From a checkpoint of a small transformer trained on Wikipedia.
Architecture: RMSNorm after each block, rotary positions, untied embeddings, normalized queries and keys.
Each number is 128 + 24 x the weight over its row's rms, rounded and kept within 0 to 255. Layers, rows and columns count from 0. Numbers have three digits each. The size before them is the row's rms in percent of the matrix's.

# up: layer 9 MLP up, 1024x512, rms 0.0842, rows 537-603, columns 448-511
# down: layer 9 MLP down (transposed), 1024x512, rms 0.0792, rows 537-603, columns 448-511
# gate: layer 9 MLP gate, 1024x512, rms 0.0784, rows 538-603, columns 448-511
up537 102:141164171050150130134122077110163137125132122144109148165164140163113140131113111177097188086110100122117119145124126128133097163086071139108121142082118157133111076114123121142116157132130155
down537 101:109164150181131137131152129084133121117152128126133140150111126126147118141144115129157123122097153108115121088126132162132176179102110116067112115139115133166105151115096126175117125116175101
gate538 103:102143116117107117095141149095105154124125142170141134092170108118146142128107168135122140127133128076142122121151157122127221155107122141176129109122135104094066100106158089125123134139078114
up538 102:101069110119104121093114142122109140124162129118140111136164080143103164090155143148189118145178085146126137104121123096065167145110109104125108131117132146077126124146121106082121151133082129
down538 099:085165148143143123116168144152122129145110089117137100113125093128150093133144129127123111099122079127139131142147151084124145150118126149137138073120161147124137146110116131112121158146150096
gate539 102:135126146092117072113129099081108128127127174142135107167101157155138141162111094134142109075163110113189145112118106100138133122154152133149132140145114116093121120146137126137134108069080148
up539 104:195183149107133177140124115130157118118090174135108124085134097154107112142151148139112100123115145135166137106117127167108124183129137116092104139177113111126078128144179129112129189139164104
down539 106:111089135118108119118124139130144058115131130127138165119126129134127137134121130131155128101129132134074149138114138153082104105111170146089140109089106124156143122140135113146124134131129120
gate540 100:101165116181123126094135161105102153129141123114106149136118113119087106123125110115134202135139106139086131139126151128117138150156134127143122096126115146152103128147129113136123126125112112
up540 099:130143090157168148149152128110126155107110076166093118128154121069135139113124125172149131163135102163113148171103175115134107155133123121189126126116133082113085128093103125168095129064156099
down540 103:113149089127134065132132126122085117113143133113084124113163139174119122097154113130131181103139140170162152111102135154108117137112114092159151149148106097099124111136082115086055163076138084
gate541 082:101117157149143098125096116126156118129115112085120127114131133135113149150110138139188149125165101145158131116107121177171106145163125145115145161146120151095145118171124110121115137160110144
up541 089:115118133135099109134112134129136110104163145118151126111137139132100131120113115158131133101124161133127118170161146141123177158155110110142126172155138106120144102143106129145130103121106177
down541 096:152103128134108132154153098155135085117138129142117156119138109156143113136137154117128127111132102132097140123150107089096131097119143081137136074113158115150108136075134117142111113091135125
gate542 101:133107133129103142152141148111105132110185143121136112157108124149109134139147149107084113128135162130129124114198161168077117100142119121080139149157167141142162169077155109120113124138087139
up542 103:146116156149152089129105127098110159185114147106104128164100118076143106178076110150106154128190130156124151124083105107145109200145135136143153116153113105184118127108136131097120127112160109
down542 096:128151091108080138146139146144099134110124127134141159097109110104157137112133151119127119107131108110105135116146144088119156111134145124132147166163177165174153106191104125125086120146116147
gate543 105:149100139130101149150124125083104110150169113129122137140136109125125135179133100148150114121160131137151139125117136130108162126086161114160155128096112122126152134123041118134156152128124152
up543 107:165177076111141145110127110095127138099116138144151132128150174086168109109103109130119117148128167119101143164105110144111120112145107135128138143120143107153140099155117154086094140111177164
down543 110:110117171136116151109132101108176088151125118165123113130114121189212136180098153132135142126095135114134145168168145140071102105140103115091127153119183111122101145153158134174148146115141125
gate544 097:155099113095114129137078131128154092143128107096120134124140105161095148116158151162138129154142127089196114105123118118126138105092098142148179166123077085173091163099150120105095163170143106
up544 098:125094151157098114116133150136120089133113141118111131164109082110131139153103132120118133150098123150085141161132114119121085131121099100151124126126149128124174149098174135076128115105175126
down544 101:100142127149174128126157134127125084177139122131107096144103130075101126116140170165139122125109122119122120170138112096122142154125112114142111159161158150155106090096118148122131113090158115
gate545 101:114167143166118156095152123147146117114088094146124168128163178125149142068137134133118169170148105133123147124144129117105148131116131115098127148104177157155121157143094139078143094146123151
up545 101:122124136093142149156156101098123093141113156093114149173156126113146106144162109168164100129135173097094145080140112117114130137171098125125172109090111143132167112116124096136136142142116126
down545 102:112139125134157133138122148174164148135132109110132145119093156117124142151129105117176102121173088115103122128095129115136157161127103132109105114092148138116105118152125135161129163117165109
gate546 101:097132165149155151095176110133111099102069117162151176134108090113099122108157112117103171098159103109171106166187165160111140131161161127074120122146125109135177177179155099124116119114145169
up546 100:132169114133120167117111110143160098092117098098140128134126133115126128089100164146125095179140094155132129142128120091154140132095105123131118147106145155083087108121141158097122124150116092
down546 101:141090100164175108131164150141124095180148126137113137152108081133140139095124109102107148097103144088115127141123121128137098084130113154135109103134156130108176130108106118115106124112138165
gate547 101:089139114135141146100123130152100122130125179116093139163124135107069113119120116077114159143139162120089114121136136144107135147075150137146121119128107145104115122133107115107134148120141145
up547 097:119105105123155112111127125109120095108148159103128102119126118128134126116099095153094138125146152120108109156152150069123110146052162154117143116164117108091137140121068153137125127130142149
down547 100:134090112098141130115101113136115150159107159131123111106101139109090149110158137134130086114129143121124136105140092161130105131140121144173111097113140164143096095111140130111151165124126146
gate548 092:116146130125129148138138143183146115133107120161123194180107067120211118118135112134102147153118101135097099123135103098151163143124142153115133153123122109184148116138157139099053104130141129
up548 096:165157137092136127166150128123125107119166144124136118074125086133169125128116118154153109116151148127103146158148164132150144122112145120131112080124122167154147086113116139177108139149186136
down548 097:109115110131149132113096119125120134146111121136144142165077112146104127130112142076159133173140107143164086155119158115086127096173130162121105174133106138117121171128124133083172124113124104
gate549 102:163094098123106103134155090126107089141109154119129116151112128126121148138092180139096089124123136134114127155128101118172142126141094122112164107143149131159115088112142161094157149118114117
up549 101:153169108112130109153101109079125144085093112194130137150100138167136144141115135128128143132114103155111103118125120131124097134136121128170131132135153125131157174111116104118116136153175145
down549 104:104151164128150159114173162118146169151104138174106151130122151116119119161120142145179106122124157130159131106148082130094127133101145184133156123119146117131137147095129158150135128126127126
gate550 099:084141106107104177139095119102141093156146149097155139110126124122135121105126093113131133147169109162075143149130121138110149146140092118089115119098110145113120128143086116135133146127116129
up550 095:150124154097134084130154143088120104088146138141116129157127176149109104126162143143163115122126096091136121131133095098163136117115133150104118094159134151162069113147143122167127134111162149
down550 096:156133131138102102101138139142135105088156114140092066130139148131131190127127117119099083120150153144183123163090120114116158116116142174129154165077137106142112118108131119159121124116123110
gate551 094:141113111108122149125138151109083122140142138141078134108125138126136149121135104129091116121171151146129086121135113124149145148085130130115088105089101153135135169151134139117170111164082119
up551 097:095098148132125125127124123148096094127163148117097149087088127131097139122125084117142165121130126163098137124145116128132134099107126156122155150100133152156125166124139145117182112113126130
down551 095:146114095142146123122128101130139131128164138122114167124089121127117134118129152153105134161114149150129140119144129130123079121142114112143085138137144118119108130144129159075140117141114134
gate552 110:123118143129149064096170131131106143147130128122106113163120154138148136102140081097130134120122126144133113122153105138145125137096160117135084142164174118110120151098126135112107097103103132
up552 109:101115123126124107124184117094136153096149162163118101107124157124104112138140165104136145123106131125098152104164095098118148144182102094172129134138148143071149146120123154102113094142085132
down552 110:138161079132161149141098170079136150078123106096150171134117148132102146113133141146116131136122141137126106099175150138178138108104145152156110126116151113123134142139100110159181097084135123
gate553 098:148154101141127075100120130123082167128112139161186157125070135130145133180092140114136140096111135150168167101144103173165103112086140098137116128151214090152153142127172122130150137130135130
up553 099:066141108160144198112101157133120091189113096132122120168106154121109163137139148115112129131127155109116102147112145118154120112126101129126123128110103102126100140157080094093152136127148149
down553 099:113124112127160114127145084099135137124123095106127148136137158122166127097135056134123149117155114145074116160147094138089110138134123097103144073126170103133118115123143147106124129129090155
gate554 098:109116104120152119179102110109131119174103145088128099112125169170119115115175147147091133134136116107165140083104093147115156073117097126116123127142115144110070117112100158120143151140162130
up554 096:150093133148154143077155113104130136113124137120142140125128102116157103230150127151121123132095119125114122130129134120143126177150116130116091104101138133086149104131101158104154131149107135
down554 099:089111137144085125088143153110157126138131110154127104130147114129117144103113158141158185155093136085104146163153106150103139152112171129114133125135128166142124170115120133146148115080131158
gate555 097:123112138116159123099102108139105104142150129135144137148116119124120114097138152140148104170124137154164107124142126137129113186089132143105087122165150141131150138111105087123180163131099155
up555 093:162133120105169133126144127086149141125120099160155130126150119078119144150109146112126132107163126083151130102128127175121122138146139141133106140090112138118185126113153118117148114126084098
down555 095:156131120143175141174119069123091132164128129133117116132143108156137136139133124109136109140162142133124127127134108112137145116140118129095178179153127149131139150136126124116133135123144136
gate556 094:121114112133114126121117146155096146111110099093122111154071155128170151117099106117100115076101116122142139147126094090125120166153103130161127136158173118125159151137112156135157089144148149
up556 093:137194126125107102130146120172137143113079115104133143150163126164127098098130080129118115096102150097117149098143109159127098150135101081150149127137151155167143104135126145154168122100158122
down556 097:099158171102148130122131133127129125104124117125146110089129155114124176142140149161141122104106129134110131174120138160135132153144157146121112129065188151162108126078140165118121115095090106
gate557 104:091097126150127150138130096132104146156084097115083127115125103130138123114153100135145150147076131142160103113139155100123116112105165120147143119124111120159055149159147096135153119092100129
up557 102:116123111117156131114115146153107162105115105120136125139134186140135094204126119167147128144149159133131129166139140123098101175143120121167120101096195135142155104088165210098142109134089133
down557 104:096074180145111141126133097141135121166132108126160132164093120115150110132148173108175166122126118155099185139130151137128134125097153106136113062140131152159168118094172132126124128135144176
gate558 108:165090145120092088115150126097142094118111156115145143102132160146103180103132096153106126120128126122109109157157125122131119199122139106151132121133156135127132147139110112113155108157132138
up558 109:166121143140125133134132131108121138141134134122172182143142165126044106095131119122141124172163101157128145136111109082139140187152135117141166099135132138075083128173140151080101145131134151
down558 108:101122135102125098161140111107153117090150129119131176137142151134146188124123135101132127153121081120165131144108133121121107122141171102131107113113145103101173116139135099097128126135121146
gate559 105:113126151149122105097118115130104104183123168125125181116097123158106131105088160103132117132110141095179083105147139136139132135126165131150174148137078134122089121161108111149132138154104172
up559 111:119148123150115109105114139110165149152081103119132154151101078109080173113128153136124099105087154140159118116086095107127129138139151130161123152130091099097140126152108101132122135180137124
down559 106:108167133129116140108132136109177167113140156155139124092131106100154115133108126171110111161135130078115200094069123098154134133140107121123143154137120154129074092138116110116101150141108140
gate560 093:154168146108128135119168168106140100107110120127106128104156118127113126104126122119134143118141126137120127126110110088189117165163111135104133129109141150120109136132132140106109104089144164
up560 101:129135109142151160108133167076150127100155124142095126073112126083112117107165118138133135114116115149110132126133096119159095129096146145115136154114083159138140150126179144116144135144153129
down560 106:109141130152141109143117115136116103173135093123169100132154157128120117113152096157080127120120123076127154128101149105073132134184112151107139135153137156158132163116149140066139119138074153
gate561 095:144153131102139173166142129156123143111110145077123110109119142122122102126145119144111131111136126099153095157141107147120181138119144149139133137115117152143094147114049111174163147128153105
up561 092:113134168183130114099119097087094099147115146154143120098179124113086117133130109109107125139174113158104156124161088165118096152119127109136091118127161125152117110106126108136132117162087138
down561 092:143148110131110108115183170115153108182092125130128148079122206130176124137146107147112156140090138150167133115119165145138125141094138172146149125137105105173156118145154137149102143137128143
gate562 104:095152146150146113139140117126134114142114147125152089123134199115128134123124095135080142131132129123133085173114117138129123121208147102164136141162107117139117075104140079171117119138089153
up562 104:119128100095132174134135115083121122127133117122151143128168136142199130078088107158144125101115094140098146116100161120150123133085121100150135140145097126102152097111122175126120117146125078
down562 103:158150171179140112186114167114130118138171117123105156139151069122134138113097113118111175126119110097126133122144130144185116148149140085134152121129131131110142134164161123133098070093113132
gate563 093:142116107097128110128151140099132147129113105113129141136145119121121122173097140109139155140096167122119116135141142098152133117141142075086137118111156120106097126142123115164131126148085131
up563 088:098165101115133104135116137153162167119093148133152143094134117150144113123150148123149121164140107094133122148145081153181165161116116117139111139116127122131106124104106060142075103145134106
down563 088:134135151138160135111168115133106129124122166136119110067137118153156143129081112126121208107117173157140100111133131101112145106119124116126080096136084140166107108152162132102115126110095146
gate564 108:186141166123078095151126117100147111134061164145143157132155130136141145082122110141162116113135132124074119121162138141165163152176133085075138135109135119139086126071148133157173121140115150
up564 104:163083163111110106125117111090142137148120130135128151122142135131132127124127124123123135122121146107102130082113126120137172176186117155107107141126130129146104143076169138163129105078071140
down564 112:112146101138153160142147125138068124134154113133150077144100066111159126120145139109131149125111120127138099134104120106117131135140163099158097137111098125129166086181061108126137125163150109
gate565 099:087091102124074111115099146109118126107140107139129122174151116100125110140116106114150121125130136120159086108114136094133139175120114135132136126165119141093155107118137128170116130140103138
up565 096:117107127118137127112141121152124130100131100143141115096152150111115141152098127121138123144114128133136128126147172114122149122122132103098168138190131142140134126114104098130116133113118122
down565 097:155098102113094152137134110126141151094148127113142098148167129148096112105144136135144103123090129150110132106121148153129146171160115133155121146089151182134159120188155104106154171137131122
gate566 099:165135151151125139141113160129130139104131119134167090107163089123134118130120075139146103133095132125145091128137185169142176200100117110144135116164082121113160137124134142152150183165134101
up566 112:108137143145178116145156081117122142158123134128101164115129115129067147138151158112168109122124116139157121155115087142085079108162134168119126168133175133113097108104140130107107113126129125
down566 102:160151135143137176156105118143156139178117150132124151174180156106177128113120114131138141169135096116151167165167124124152102134138150136132152118138176131126164120090153084182119102105089164
gate567 097:133143119146145152174147165134122160152128107167124131128131108118099129118117112117134134112083113115141106116126118140103183145102153103137098132105145112105140136153089135109127120138146110
up567 096:157137140094110144112122113122158105101100175093130120093127147140117157146105133132122131127157161164141121107120118132161123126126095145117151114176103130111082115144170119139121100130131122
down567 093:119095137092122142127160107091104140118114145115115137155131154161134133140186147172154091102090115107102121130094138090100163102151140155150084116146144169118147142148160126152126118114194153
gate568 102:156144121120158126129142121141129139102089177130149147150122141136136144125123122178105116079157120132134138134201122147112135127092131074114133127120120130148093121102151135150126122132142110
up568 102:144078123115105110096097132134156139166151136110103087162112161202109136124136172163185122169130087089128150103152093117114118169118143106099123131115120141165115127138136123136109115130149147
down568 102:102165147202183091123154103120112168148131096136123100116096115129148146120135071155144136136134128137100135127168111111116220160167145134115132090096102115153100092133105136121137115141125133
gate569 094:146153133124104099085121122131130088127113116071142082107094113110135136109102164129105142137128116142133147140088134183142138145127150162140129131123134138112119115161057116093134107163152133
up569 095:113137126140123123120081115130094100089116112144129110144142096145134121137095156132113124125086111112117092153153134142129153107123092123103100151128112088058119142156096117118142141166127174
down569 098:156109120119118109132165148117115131146144129143112100135143156136140114105129094118117093115129120117081107123136125062109137123147138113060140080124132148154122126120164171148131125089131129
gate570 096:143112119124071115163115129146130118141117136133125120132161137133123108180097129112164157131111137095144160128099129155139169126121150110092090089122171134108113102134154148096070150093116134
up570 098:124098105139125107149093124113142114107111180211134130138138110112098129110105114119159115144141118050089090137143115121149142128128081113168108145112154104157141127093152103137112125084116133
down570 102:162101135149117129111151130130081120144169107122142177116115128133122130099110096107094140076145126149114142129158153111134085138154132141093120158161111130164169136127118134123164075133141136
gate571 103:147124118129137109133158165043099094167130161120128145109166116107115155115143159099140148132100126136105128110120111147125134123124128107108150164092128115088107145093149087198106122132102116
up571 102:175112091151136127146127133133128101152088130146094121142098122153147144158121119109127106132094103138148139133125118120102120083109092133142110148139139101129118139147096082098134097120114091
down571 101:108127143107115131077147111125114150128144126148156126089146138141173090125143096138134108160107159152110119161117116111142160094167105084165130144149121184149106133125193115143142139097119118
gate572 103:140127161112115138122128135085110128098155119138190108126105133113120147119124149125133133099131137154135137120138116092150164117161122140113133130131130148132102114134114143149140079159131134
up572 103:131107134176140136156197127130158072129132148121120114100091114114113144101139139173102071118155121124163144141105121102110110134148134172134131124134130100124125134115159105103104129104147134
down572 104:166124119150156097154151115165146102136109089099151130106118145135114125108120142142160102130086116183152121155173147111117155092124139115105169171148161099111118139113165110137119115120114124
gate573 101:146130154126143113152149142137136088113178128150129140143155141122158125102076130134124108148085117090133133148158134109158150182066141118129159108101142118140162139141134174098132092151158115
up573 101:175103110142126095124131103109153154133130175146127149145110111093153113135143178134108145146117132106061145121179084112094144154121109122142140112135160118143105121135135143104113132155105118
down573 104:119120140116134128132099168087119164136098148117093104159103140128076152109142134103127111142121129132117145119145116120125128102113139066122102143094146116120142086126094109091119157147122094
gate574 101:108174114105155106104137109136112112125133145147155140116112123129130134147091152138142180133097109155121114124171110105130119097141168176133142146123131138106173126099131161125162132166129173
up574 103:094088182143142145142098112168128161122061133101088123103159135120117127130149154121136117183121137127107074130152154126117144145167146146147150159113109121092163120101166162153133107135131100
down574 104:090133099122148114078142117165122127154130086204150110114138124128198126140093163107123135158150128174125092142113112165131118142157105155112122098110138122137128120106144106119133108120169171
gate575 108:118099079125090165128132096166147147147136167120106099139131090121164119106150144122147167175101104138150127136145134167131137100122196166122147123136130118102110117169134117117161130122134100
up575 107:164095115130093098147133116080128140091119147080130104117118119136186125183118103144128149144144160149137134108116110186133084134151155134176129116115116135171151154139100123128107122139107095
down575 106:136154132114155156116126138097147140155126083129138143171167202135165139120086110127173149133139110112156157111120102094105067130145144152146082134131118163127120105158135172124165167172115094
gate576 100:123120093140090074146148103115129158119145149106165123111132098156160126142121125113106172126117118086127133129123152118157131097119134107070130113160116079082134131096137112106148125120142141
up576 099:131145129139113093140126130105142133133143152129127137094169148162109137137143149142106157134122124130119122109161153139100160118160101111108124150091072134112076135156113105143093130141147125
down576 100:131096192104142149111132119125150094102144133121164136134106172162144128170132124158134154159171158147169111122129121122084144157152108125120160125173135108117131143106108104125126158160137096
gate577 104:105121171145119124126151125136119095109155120125168136132166140126084140066124153141157107109098144115118088155146114151093153103149121141126098107138139113121080094105103132128165126151114146
up577 104:160139128140105103120128140130158132195153148154160178088155109161085133121170136139140143140152151143123084130145136122134162151141118115140079134112119147141102088144155083107164115154095157
down577 103:094127127127165093168115148145086112099104120105174106142103128121137154146132087132088123117116098153141166118119091120163068128084152147140118138141128117103108158103125085121083118157123123
gate578 095:177107086149110122107173132114103101103109106132067128101075092117173123120153107112169125128132145141087108087081142119117107136078115064124069113076114135115106107147154127151115096068115153
up578 091:050113110107124144158113106122160124103146090133129119125128165057145152163123166123066096137141079137088140110106094095099149100144127130116141189125142136089132102142153091144109133176142120
down578 093:116097136167137081118144177128101111139105138126097095157109147139103080135135126120175125108106136159106120130109149151145138142158147122118101122121107139105124101109153139143150158158127112
gate579 103:161121123134108113130172126122163128166161121075103097114151080116107108127154125142142128146172113133151108088135141095144149126142102129139112104093148146134137089117154083135133089116138159
up579 104:116093119115111130131129149129131165150096108128125120135117118095122120105125137149123156115119106155137126141117108122188149090122119124118156142139101113113095149159152100132202118138115092
down579 102:084107138147161137121122109137088105208099177134072099117157137119109137173140157105116124137137110154158125172117150127116100116154147136136164103103120185149116120132136121085119124145123146
gate580 096:162127098041117137141129133119158097088066122103152115108118144135150124109123103143137105114146118100126152074164155105111149107101118102112170117118137153143098160129127094168142094134150147
up580 093:160132106106103127160124135099164133161134092140164116106114152101115130122139078162146087113109167103160146099130148123116162148137130129104142145100110158098166138149108097186139122120149158
down580 094:116143140155123100106126156159102138179124163113133098117126107175105116145145124132118126147150083123134096161086171142084120129138128151107143115148123145102138104097153135139119174121088085
gate581 098:130152151122116163132163160099110138138158193107166148099170118105176173104113110096118096154135099108112118127166083137131133149088154089124185092148114119146107112127136140117147139079123152
up581 099:137179118129138136176100113144119138077121130144090105128166144142129156129173165201100092131127110120115150122111126064102127103108160147135128145090114164116151099107104123109147122125116109
down581 101:131115110125146160173148139170144174157113146113160139152141151120146123141146152119117147104138122111135102116151100141123077134141143144119084104112082103099160160133151117099142138162157130
gate582 101:114152152129162159083143139111107108149138148125179104109135140097099126122121137113082201140094134115150104150186128135144169146142109137094128157172143120140141109147099127169093119133137177
up582 100:120130138103162095114135133148097135150148157137139142157144122160111128124106106112076161094085130104168081111149159105121150152134098144113128154154139121115136098158101165128084151092099148
down582 104:135093140125084106168099114105138125135127117127110127125122129112119156124131132174207062165110093082123125094126083136103111099137114144075140122033166130129141092111145105124165138120133114
gate583 110:138113085124139148117129109128135124148138157138179173144126102136118117123136126124121148160111115081128108101152158126121135113117105169121120120116120136115122179153144121130166120169110158
up583 111:154109110087125180143106103126100157113097101106160130147146120133143108174075150126123141169121092104098114104114092118108124118127167165131158120108136128178150096150108131141137113117152109
down583 109:093144116142127097120150140144153131141158129105122131125131121115144149116136110117134116063127106182129162136171141136137124117133104089104118130154117118099142109105151118133096164145120107
gate584 107:119132082125070154112113106130140100163115117124164167158147163138139155110103105113172151115140113116103110101132130124124130118197092090162130129091095121127120108149095118120148160084136182
up584 106:112115127138104127116128125084111119114093153127114128181110120146146163143143111101082136170120101107128164151157152102117126147143142123094127117114078121125101144082152127149099105117117130
down584 108:106106157155154136135116127184116116147114148121114141143136074133103139124092119161128123088091096143116134145178198201129116160114150125152133120147135152142173126081101183136111140153127151
gate585 101:144142116131154129133127147125140132082078181091134136136101121148136113103141168114128154114077078099154158105127121163131156103116135164142131111113119119141116149143124116131122093144127123
up585 095:143127133100126113133117139098102138181140102140168100138125120127115195131127105139145115136175151110130111116153120108130114169149096151121130147132174089128136154167158170156106155140089108
down585 100:163137087120132146134090086090139119162129141116108126150116124130151075169145115131130138159160122120138130126093103114130107173125136128109137114161131106128114139119127173105108123124123140
gate586 107:121175099124101144126102115126123127123110166166153129103122140151140088115117096158127137151140158101116134101150121105159123139099108095090151097130128139151103118155061111114139122096122180
up586 110:094121107133189127153121101131123121146085133095106140166100105121154150095153106147156160120133143110161139118148143117121138101112143124128093120144170130157121114117139142116125126132122125
down586 109:131130141122154172132145099105160121145124150081112102138128102079163149097076127109108091189155140113130168152136126147130140131101153112092100110151126127156126163135112123113138182084144138
gate587 108:162104123111091092123104163178131157119152145168127152137131178117139119121127153141103118097134150086154119152133142163091182188092103063129102114176148141094142159145125141144122118135130105
up587 102:158128091125123135091103107118124152163156127177124114121165094125094151090133098133127134126162134110130129147148096100144122184124121149174123138133098106114109115141139136129113125101150113
down587 101:159136155158096155140118164122136093119093094117121130122100097120116125106099122144156112159101114105128120093090163105138098113135130147142096146146153127157133139081126089107144061122124144
gate588 098:099092104126128127098090157129142124125111141172142142117156110117148155086113135124100132126121153101141148159120088137118173154090076113120123108154101099086108124090144147139113143139112143
up588 099:103099113118078114134115136117162119110129157139095127080117131150110134119130109152122115140097121142190160135143095186109086119129101148137147136121140130132143094121114180108147135103090134
down588 100:043128099106148102145144079133111139128117114110174138137135151147138135161170120111109154122149083112117135105144153124105136104123122098088114095100111133161165128094130125154149139107120143
gate589 110:128116146124115097133121110146117147135151167154138161129102158161130134147107134110138136108082132101112151112149145146109131110167135105116123105124141110140150158064158115143113113128117112
up589 119:119151113103111130128149115129135107142152135139073112132113140154172143133095133145185141154164106130096144110104129137173134102085150099132135114073129139084145106149114123146117142158139116
down589 098:107151093136145141170122138138146172111135119148155130125136111110107106137127107120124126097132111120149168128122139157066122139139111148107123130180135132129182146074145128125165106148118119
gate590 091:146154139128139142126180123148163103120100132101141153100097122096098120131099126110085097108118115122125102134123118135137131148085118101141127134165214125154136123117138176139122095106143147
up590 095:135100092129139109103117142115080095136101160128121104139089174129131116109157116124124174144123155120140125145091162102127114130112172118125166158099089178128134146099100098113088110108153117
down590 101:126107117131128150207141138124169151114113120117147111134140143066081120163136123150112101113171118104174119136156144091106101105160106157154097116090153109096164119096149105110183173113136156
gate591 101:122150087154114114141159162121153090131155137127106103109122078128147117129141117087121140140118122146170146073095143144114124155091152089117179124108138129084154114122135135100144151133112134
up591 095:117073121119115139144109126115133119162102079149130116121110110145067139153146109113139165155198155135134124126129117112091148119090085129142133098121107130171152113118088172138115164134086117
down591 102:144128109080125083143135121111163135123119100136103146139135127151171125089132120106105132096088137118094093130113180134122064099124137106094174180101141141142131139108104119179131120137125158
gate592 099:116100132125125114137157140104156118082126170115113108104124129123087132128123123130144169077134142132150172117155113105127130168114117136102094110094111133130108144122124131151153140129126160
up592 101:101092134131141077107178159131113114166155116130128119104101130101152130111096155088105130121143142101054107129106137100172097163149154146101100127109136159147146140113131144118085113079132097
down592 102:087144149119137090134149149120132108118138140128119156100110122140149160135154139128112156098071129098139147148154093119112118129141082181101129135143160152137102184106127153097154148128149153
gate593 102:116121147115103131130112133112119143129116180098163109080151113137142112110133133140137138074178126105147142135138149133097143182115133101070135124127109154119144119117119101116158086101146178
up593 104:145128136126123169160149091187183134137144065136136149150126121088103111132123122105143149155088121127141115127113097124156131120146134156173143128193123103139109146122089165148139146153127089
down593 102:148158138124139101110135140090165096140117132118181093121167127127129165171144137135175151108124088157101083209138153123142101121115113142119097121138131160100129163130154112096143148120100122
gate594 099:146120107141096092116129074110141122157155137108119125181122128126106102082124134147122137106135166118172093139121113129141161178105121128101168098105082144125158141173084095094110149129118113
up594 095:121141098153128109156145130149131187103096141085108131120187070169134128148143111179125104143187146125152142105096155155123137152098129143042139120108113130138083136115103084155109149135125101
down594 099:142117150100139132115111112136115135149121136127114132132115119118135128159129137124152124166095131122141125172130121153133128148150123109109096123112125125157132109127133101136113103133146158
gate595 102:126125129106132084128148137142127105103114160112165148138137133173132113144110138135104129130151115124127120127141126087089161185086106161140127087117129140115120129133095150101152111139081125
up595 102:145146124130111130142134142150124069109124151116148093120148160115137104124097171173096114129174097137127141125132137138089119120133141103116133182108128150123159150171145099125105139167104155
down595 098:121120129142140186159136103132131145113091132156126068113118112110114150082145152181149137135137135088154118074111152156133105103142138118131146130127137128108148127128125161123110098109123106
gate596 098:135126158130130140115145163126154127179120164114116066117111114107105092104142134137106125115115120118125120111104126107155114108095112068150150124125144106145156124141120114133138145101146154
up596 096:110112095108120139142095122149149119122123094156152115132165100139154139110130156123134102137121118166098189131128078140168126097162179182132119128111119178104156140051162125157144116160119082
down596 098:137101153149156106135119108120142100126095116124097135140122143159125092103149110108133097090074154126066149116158105098117158111147100060126137113154145096140099113130084135150104085146139129
gate597 105:140133140134165110160129113162095082171169116157110120123160125137145128172149130148143119121150104133138126194141114154115134129130109127117121099116143151144144102136094154110136153139110155
up597 109:142139135114119185100116136122093138132096097151165127113083117121114126151140128100120107136093127097120094107140092133153105082138097109149160131119100119084101119146150120127146117113134097
down597 100:116129115152136121121166119132170134095120121095154131125110059124138136122152121147118147106109150144156087103112143135139134098117142123111122149110130122120111108133143147155151102136118114
gate598 102:115136109088128103141121136201088120177107167144124139155138158172141162126178131148158146122094121129134119096142109105131142154102115112132166110125144122114106143148143116134166109122102116
up598 093:141123154126139134054140143055168176164148093169120137135142097083143097155105118123095123100164158110179121099112116168151139150118107133157115149127095128168134105128100143145078097128145170
down598 093:129133119135123152150083124104074105110115135147100145114132140151146176124167107116112106111110127131136119103146114133116107133126115127129156112146118078116142123149142140132130152112113129
gate599 101:151130139143137103104086157116151098113125166130125111150127086152141110161142063153102130158089137140100129068157163135147132113130121118094112124131157135092155098102114120176104160153096146
up599 102:124076149155125173114102161132122158135139127131147148124161129109102151149103052132129122139109141163132153173109120139147136137184110091123075156104138132155132126083127119165136136122104107
down599 102:139096086127132126140102165125123096132092150140138143173135130088145117174131154118122125159088122094106109096148187137135155099138136116109088160132080108101154134138098090117121106128143151
gate600 104:091116114119147102122098104124128125138152111137118113137133160127138114147140127120135101080119155119137119119140099142129160124129148114172100114144130129160118148184138148139131129134129153
up600 103:159166144130140108134125108124119147080128178135095120140122104120125124149108126083094099104131130136094119155134093132136160135114115120121128095140146149171109078127150177118128132123125110
down600 102:156124139126143126133107104145128092121118130164104077102157135150117159132105121166097135142152145131140113116156130137118088152107113164130124116087129113121123145121152170151154124135149143
gate601 103:128153119114125156113102106117100100116130104103152111142207106126091118136134072127157123112140099148142108129107140115133145136093118109159152135140131085141125111154078104091175155152091144
up601 101:094094125137129132119149120140129134128168119138115119145110101120118135066117108147118123149121138135093165094115059125133096124139139105124155166107167149151133169127101097154128128141118162
down601 100:156154128139130087133112112104140158124092118147062117086089166117112093132151129131141138125112112114122118144165133124175134150112129088134124175169107114172134104153094141131150145111112114
gate602 094:145123138093139135113124097152142137117107118127106105121151130116163118119120144088097108157134119153121098110142170143124144129128146115119154103135132120159127097163098143127120149148139104
up602 094:142167105115100163148122060185142166143135163133109136129137126124143118157145138058142100112131121158150136084165148128104104094141095115118129097133166149081118126127123087150130147136139119
down602 089:103133119175130106133136160147105134122122120115133124133118134161142134122088086129141138116132177093139158130148128098161112153130154168145113129142108129143136143091153106116150117102114111
gate603 098:163142075113110101161144111088121144105171122143151104123117126136144121145108117125127117111122095111151137119119120167139180109151110156104142161117141151113137095120107090127120145130127106
up603 098:144114119116141136110105125139127161133132115135122150084135109096147137090116132143169112133140148128113157093144110109130149177131131118131130135102159102137150156117087103136176148143109128
down603 100:116151169103144107109107120123155115100125137161117158141093152140129104129160133166150095149132122163153115119145109155167153127110152135127141101158069156098131106165128098135125118144159125